Part of a small language model's weights.
Training: a variant of Adam for these matrices, 725M tokens, 11065 steps.
Each number is 500 + 25 x the weight over its row's rms, rounded and kept within 0 to 999. Layers, rows and columns count from 0. Numbers have three digits each. The size before them is the row's rms in percent of the matrix's.

# layer 5 MLP down, 768x3072, rms 0.0395, rows 403-453, columns 896-1023
099:476468495478510515458512494495544502519504474506488503483488492493516502449556521431554505496545476471540473509521546525478518527478494472504481518517481539536522520476515511502482543494502512468560517471499489523526496524518449508463506486511537502502503497545482493475493474498501496471515485488524489487533454525521512498531504492476535518498491484499533440497502512488480506492515
100:472426474512518505508521471520516507507463475557560512458492486491511497505507479477474502502516473477499508492488518470504487501487476523460487522496468497518486507483515490513568474508478504516491495488472530516458484479495549479548481557478491492491501528495433490471511492512480521484504518469490505479438478483485503486539492503482513506529522531550504481475485511524517509481487
102:499515452492547466506511490524519555526473517477468506467493501468494501488512510486540488523486523483491504469474492479528518500497519498471458470475511487508502501530486514539498515461499494496495488483471472582542520515551509490496490498506521508507534475494496525486506490516468506464548509439479495483511494530438485487502481558519518520495488498514461494493505531462510506499557
104:513455462476491461550498533493452492506516540524461525520502488494535446486515487498531524489497472489465528555486476508488552503468525519502496526509481499516534510487514500467504479447505487505477484488476458438509521514525521513516517507459503518514482476485495467470487502473509540470505458521478493514456453480511518509528515472524514533536548521477503527528493502566478445534532
097:531515520545504503534493504476518523505478501477488496463475487486467514532489483524507505467510511484502490460494484505473482483518520502521483489486466490483459533511508517507507477497480502475503507540521492476478502523499491482495484515450512485504510480489515498508472532534520489511493474471497469466493477530516487534503473467488495488484510517529535485487463549504489497520534
096:512520505477469444481451510501555526480503495514512467524519487482512489533496513508513499476515481455525508480511462448537501493506519501499452520484466490479546453492508493488520458460492530535481509458496512537505510499494494507484519494515528515505502517489519476483507498463485533492478452519496469471469577493514485506496486513467491517489493462508470507499493516449497427491509
102:551519489507510488497523551492500503472511532499510517523527522469516493492490488475535503469475462470485468530499498456518471502558533514516438466486535509501555511508502494524479528527480480560478455509501476495510499514476524466487534502504498478515521494479492453516481473504497521452504502493494502501454515506492478491482462559498486487497531483462464460510522520538532536491525
102:521473480507483508511488480522544466515462525543506471520512520474529534536505511493490481552477475505488485499504513533479507487500507513482511492528528505500472537496524487489494475555467471434492520479548470480507475493455509517543520534545482523518492524476470522510533508523446533482466525539475526485524510515514506492506545510484533532439493475473479491485512478510496507544527
098:488503501444483508495501512474502509509484517513528468484480490533524498509511513481517506447484496498498474502508493508512473547492469538472442485471540518486528474477479455496514497532517503482476515466514496496462494501487488479491514477527557492525474558471521496477474500457501514478510501466510533547513501464466480452512509557516473550522490507448450509535486496478525510469472
101:500466506489482488497555510485500503509529518534492468495496500513491515492528470496464480517571515523509495523467516513521481462505471494500501474538478481480425472518492478446467492503479534511499485523505529499494499511513474498516528505467487536498480536476506466501458494508434500513459497499533497491506537504470499444485479538522486529470558521439509480527462501474509533490499
104:494482464495511503538461479491495488424473488477499494514482470505523493499496484517497501537480510531493519473495499461499481508482522485501539525548474530469519510485540522517510488544550504522535512509481501485497479457505520534489514497454509483468541465500464483485525532499475481513529520528474491523526482522434513509497512488531460512515495494487522516453501491512480513544472
102:558469490509499457499503473506519467470521494523473415504499502498486490507484550528504481509484497506503525498500474475525496488501506485513500499508491481481494512508415422504505498464494482519483522524440552509469474508518514529482499487490522512450447465468490491476506507495490476514463474533519519507561492517527501539482518519469496508539573508530467505504461524484490516515453
101:476455506484486505550473474507520502490501467494444502501566499513526458458529494479505517493507452547489536527465485517558544504540476466513460525537540507508510512541498473491458553493542497529450515487543524490464486528534496493477481506449513496522455467491502487536453524510520501466494496544523535517523515481520470523496493453477528519485479536490465489477522543478534528527446
099:529520484513478520483493517519513516541461518528514511506535527516503531510563495482457502489539507507500491541493480508529510488483487519490499507550492538457532538515506472504500450491481518513503498462516493497516519486498474534519507551504513498529500418536489501442477487542513538512473495476553474496480521501533484467464494506491528514496562538490500529523490474493475492530498
104:536510525530528541486526511494517486553445531520509480541542519455485500545515489502492500545488485495527510472480554515543505487493536511426466477508486486510475493490507492488483492504456448507543502543543524506528483518529515497475474499488496489497493460486492485478475521498494520511474483506496495467478549516460554510504463509530530479471489477483506467485499520518539511473524
101:495493497522504486528549538523491539508483477498488517553483519505509475512551477503485512506516523518496525490500498493516486456498528507456503495508469507480486531470526470511484546517468534520536467465468520488449502509479499489482480523496488504521513479529528555501487485531507467507450497466487534490507439504501529487458493457519522518560490468480510509522459499478526561461496
096:453548516508478479490504495489502502469503497487464506505474507515460493477514517494530479483506491485454479465521477484504439465481501492517502487516454486506547506488519496498502477525452531542504513475524554512548512498478492547467492500491538469544489473461495490487515497467513525524516482491509476477514495489544454507486464470467514515511430511515546504470473521487448501471481
097:429485528491527534497497496547503481480456489477492489532506466445500532498493459514519539547495530488518508477508543498469534511516534474499511472487489484533529495522536493510474517554480530504479532509474483534511523500498549519522503514494494508495503486468487450554474540550479519543515553533516488514505519480515485438517526496501486546476500507507491511507488464527482500534543
102:509541486510523490510450545494509493462443508487477435521513465503479517464478501494459536539489543498507507521483512522551513476484469506501488471547517486494444495511507493541501447502452494493513538496500486467517488527472486511554480502493495527540464516523498483525503485519518503499477475483503469490493518490457498508501493533446478503490499522463539496461490495490507487525478
101:531522518499505499496486550510520420505507461506484473479507477462489505492497494487496463533486463489464428526511485467490441497472464490514517503530500499485491530498463463511481511466522493502494518474512493497549466496513536455526478500499479470547510513492471536520490482504513532474512492479505466496521505491513512478479493516496481481484497492500479457482486528472457505504488
101:537512446484502453472513510498481487487509494505447488517525493457490492533513507521499515486533516470521444536472545523488521523483492499516517535502504506546496475493512503560506555473528519462501526501481501536499551500538528546518499517521462585485508520494492458495515509509475482495510522489512500509515500552510513493530464508476499524507537521481526520488487516484519501502460
103:483491428486464483505513550504508517525412475491480481492552511489464452519490492493499490505520508542531516490506477498506474484512516574461484489451446530451496482471497480517493514515542511494469500486462482443532529540507490535539552448492477458520494503537522501505479483501525517477467455463491523477518474576515498538500462498500458530472513451471524484496475546531487490514482
103:529505491484507532477507506481492549487527532510545518459486525537532515546502484496528516480485528502477467474474472500437516531476527511502547493517537498478494486475528491482485492499499527499484461517499526528514461474451500510503481494495539532485469499537459482508459510494498481482464534531476499476452487497538509528514508487503494498490493537534497443516494502470539499531503
101:489529479450501544483497491494515511496513466506480510496493499538458505482481559513511488456522490478475492475480527518453526492516486499519509454509555509487491509481527480498505510523520456507500476472488485514482508498484505522479531473497504493499516480467534498513497505505514484475486509457483485475530498499497499498527460501457489494520541505523460480473524478486487467476515
101:534474481495510456476479505471472503522512469507483506555494505500528487461504508508518543534488550493509499462510540506524516542469488496485572518449530523483506494515517478509483444470475501496497529492505512534510509526518523497467463481538522496504539501494525485502466482472476492497504534536509512516497517501480503481454555494492511542472508526507529547514519477509534491517504
100:463466513521504479518518526468517484510479475521455532512472535512498514481483504536463452466506521512491476517480506475537521515504515502500504481526485483543495506506542510515474504489504494530469439474481517480520522531501475469484502501511523491479505494523503509526481516528507489509469477485494514503472503481532476463507487484536472506522509481499533508476492479498479500488519
099:518528536515506493513461480499482558471507496496476503473471508483512522488494502453518511460464514534501470466537480473488485476503485503443468492485459537478507492487483462510508527509448508478502501513494474523494495482507473479521511477489563491506527508461505525492479471518441500479539496485526513494525519499492449528464467480515500468507468500478504518494492516490517466526458
103:482528505434506481509495539510524486561506527527445534503473525469433536493482552519543491513516542522513496489478527495519474504480481525527519510523492503464527464504513523502500478544504494478491503499516460526538511488538478522493513477483491453525518471494475522476503482490505456502518487498512509489541517512497479505459493526481477465501498432499543554472479523490439532493462
098:497543550556500507489491499478485513501518515490469437478529470491462520473549493521465511504457509487478472525485476476527521480508467513528481500492531514476487514466491532535488479549450527491508502487509569487489508493527504472483495494527488477455477467425497471502537535469480515532540486510478488489523505460509509508490486495498517547513480506498492504493501543479512524491480
100:500532504522485466514459498487510508460521490459515472523505472510544515494483489538514506470504492530489482508512455510519509505450522502486489499492505506559507481515475528507530508523475452516479499465514492507493482496469527498479503497515485520498507473481498516485483540490534508460491504515499488482487508472488523472497492510474490513474510464533523500479516465477521460502528
099:494480477481556529527518533490499531461488553485506501518495527460481501504469488489440484490538515522528511461512502495501480471518460503489445487464499451466500505486490508492491478482523499517542472520513468481469472516494524479484496468491518481476496466514495465498539492511516494484521470489497518484443533490497489564492477478485513487517480522518491448507533507483489506514523
097:492497520536501530511454544439517510526584510526469503492507525513522503487472481474464502478493460561491450467476535461479533543532531510488447532473450484495471512528497471467505497521544493494503462483489432463524504524475460543496513519483464528507477476486506531506474517534495509525513516522522478500484510485493535546535524444485516499442477492467484492489553471526538466469526
097:465524488454528506494513446527465452460550505506494540466543519477481517512465491510566506500471494465504492528491506500469486486515492462512512497536482513491512527517459542489507466544491501532504524485505517473485491488501488521536464522478505509467486503474499513461471514490443473522500535537549497491530497493479492516516501505505528509485503480497507503509487502541515529499540
098:502491459524524503453514493498487508517522541489466546491512525513502501528463483525508503515514488520510535509463528491469493485553533536463481486491522488544506517514476517477528509488491459490456512536518505501505495491474538498440482526508518454496500534541559485471509480505502510474461499486515517472480470499523551494497474509524528457444489507511518477491458491479481513497497
098:512491519481499505507487523507490516514529528484455498516458531518484517500504539473491493489511493549514576516511515435485497504496512494508483523517495495496531531489520513517544466533549483510514484474484521522513489495485536491507500529480520492473535504541484463524506501513496504515494500518411490492492508494462500518528470522537462476511506508515512499493536525518519478517457
102:472522501560501508472485467531527500532524552519475511456573512524508559502535450502501544509509496492524523496509531474561483511455481498498531504500503501536495527505514535512564497504502519511509493501503433480533509479492543513536516512506486480493481515529509541480511510482518471507539509476518484499513501483536505507502513514506488498470517479479484513507536476539493512511524
106:466555470467464494531521521506527558509469506477485503517542503503478473455495482503478462509529475495525496474500510468470496465501518488470528476500520527490487502461535474513533520480493510501469548488513499529498486480515469502517433498496506544498542473555508484513520528520500499481524549483501510499496519477488451492476478487526507486461491499485491519513464483467519493500482
102:461481497518516454524459491492548481514492493476466461497451483519465479496474530477470464514481500476517501457488495504469558491539481494519488486520555501515492526506477518519534505487458495506535509574514518543482518460515485496466530506470460499487508499464474508476487481505482501476544467492476515471466480485465527501484496503494470442504526492525486476505484495478504531427521
100:486463527490502510486522519505496491476491510466564502440459492519512503467496487512483497453507482518519510480495460531526487517514444544503468523491488476549546469490535507476470513493537541491514481474532501483479474499493527476500523495509512473494465510499450473521535512485504478519441500509501494511515459492503473520515493509494516469524525499492502510528484472498479486561499
099:471519513535526473499496493520504500463528497465516498465484492514504529507534504477531487492531546519508557484559505518575493537473516468526510521493477487516509478468534522508541492553535529483530474526480480460458432473492484612537557462516501522513533529498436506446475494523491489542495476525456506490473536510499511510491496486539517489475480475539564493432531465514495529475542
101:486466490498510520492517531499495534490492525475491502511519496503478452488515487512496498476505528478516524462513505521481501467516477481463521489476504482504502467537545550481525499505500508507464476511510497491488513512496510479508530511459466459493476534548513522490502495509490461477503490456495491499457491431526508500506486487508514531460499478523478498517494476495526461501510
098:505501501496468504494479523471516497480477472503518496521484504517484505507466505472462532483523481487503444518488532564559495471490508506520515515482530521483511474490470493507500544494507506497508513486503489510524516476517484522549490511515480481507477518517465529518473523475485514512507509526507519502533511468484477517478507545497551491466542514510529529476506501492504508482513
100:518487525486447487525491450480507524502535464503442478507515477505493498488523567510552454502472473499472564454518481475482531489505504499480530508541515496459496502508517486541480507473471539523522552459506530564522508478510504497492490493496503496493507500526501522490521497493502456483482467505480482476466507515519461504490469525504518513537480519476506515512468521494497525500517
103:467490498500538558488470489487478463510512510511531520525505490507553491524456522459499510516438494496535494473466491462497497483494518468493478519476518492473463472469474509533532466528475535526495518521508459523494479506533483508532539487513520529472512529517488496516474502489494478505504486516490496479515518492467473515465499495523483511483521458527466430472502498530549482497498
099:479512525502459522492524466474510519510491510519483495539508529514502498498503476516486476478544472491468472473537469487477498532477504521500465477480505507510481490522518517485493516494477452508514510479519527513469489522512533492464504511519503455491480502506480536527513529501510477502467501517466513475460531508464538463538478483517505496500480496509508446482517500454466535520517
102:501498478440482494497525483506541510473462468476503554462486507512520516500472511566478521510460495549490521537509477508480507526461476507499528493523488485509480539497501453507506480492460504533475525539477495501475472518481466524498476530518517513488501456494505469460460515468519542500451503498500484499489519493465500463504537482496492523500504516535503492513499514497456521546555
099:511484514509483495486469471529524497478527476476545470484514498483510537539495500463498517450478521494500496529479510528499536495487575504562511470487533484501525466475500444466526501530518557503511491479497487481525492513492511505537528479458575500487507487518509520526479509496523482504516509523489524484525521490501531499508468524477524501512465548506517526504490540484523467534480
099:549490491475513498495489509501484505481494511523510443472504491486517514552494507511504490515447487498482489476483463512470456539440560513497476519468490537501511477489493528502495456487481486461525488496517506500516511505513528547530465500468482519504462480559522517455453511511526526527512478526523497502517512529508483499523539534491489530482547516497488567502512499473509453508520
101:430478527500516475463483485502519519483471542532480538464496523548484514482520464497491517477493499544506484498468476517513524472480472463538524508500500514502482493494510489464505480502512516536499557449488473450505518485486453521471454474516510543479517523501532492464474484496504498483511512483544525492480502549513525554503488531470479510509465480493517533462462517508526535486502
098:521476497551504516518511504503481465516515481493557508484491547491501469521482516517459512459515467504515483540476447478505460520489477488521525477497512530484493524563512539463511492519488488522485475493516540497510501540470490495458538493510475502527483471509490427532500500535506509484466495467514486499546473526493465524491516522468500502496499513548477501456470494519502448508528
099:502504473470498487489542514503494477484500473470479480510495505478495502479463471475480500485521522498523513519474485463499475472502484493480475481475491449516474478490530500464507486461469500539475447520539496495487488502507540480463485517505506487498521536544518484467483514532500475488486496503474474481510511484469546489536483522476528465559500507507542484494496460488492523474495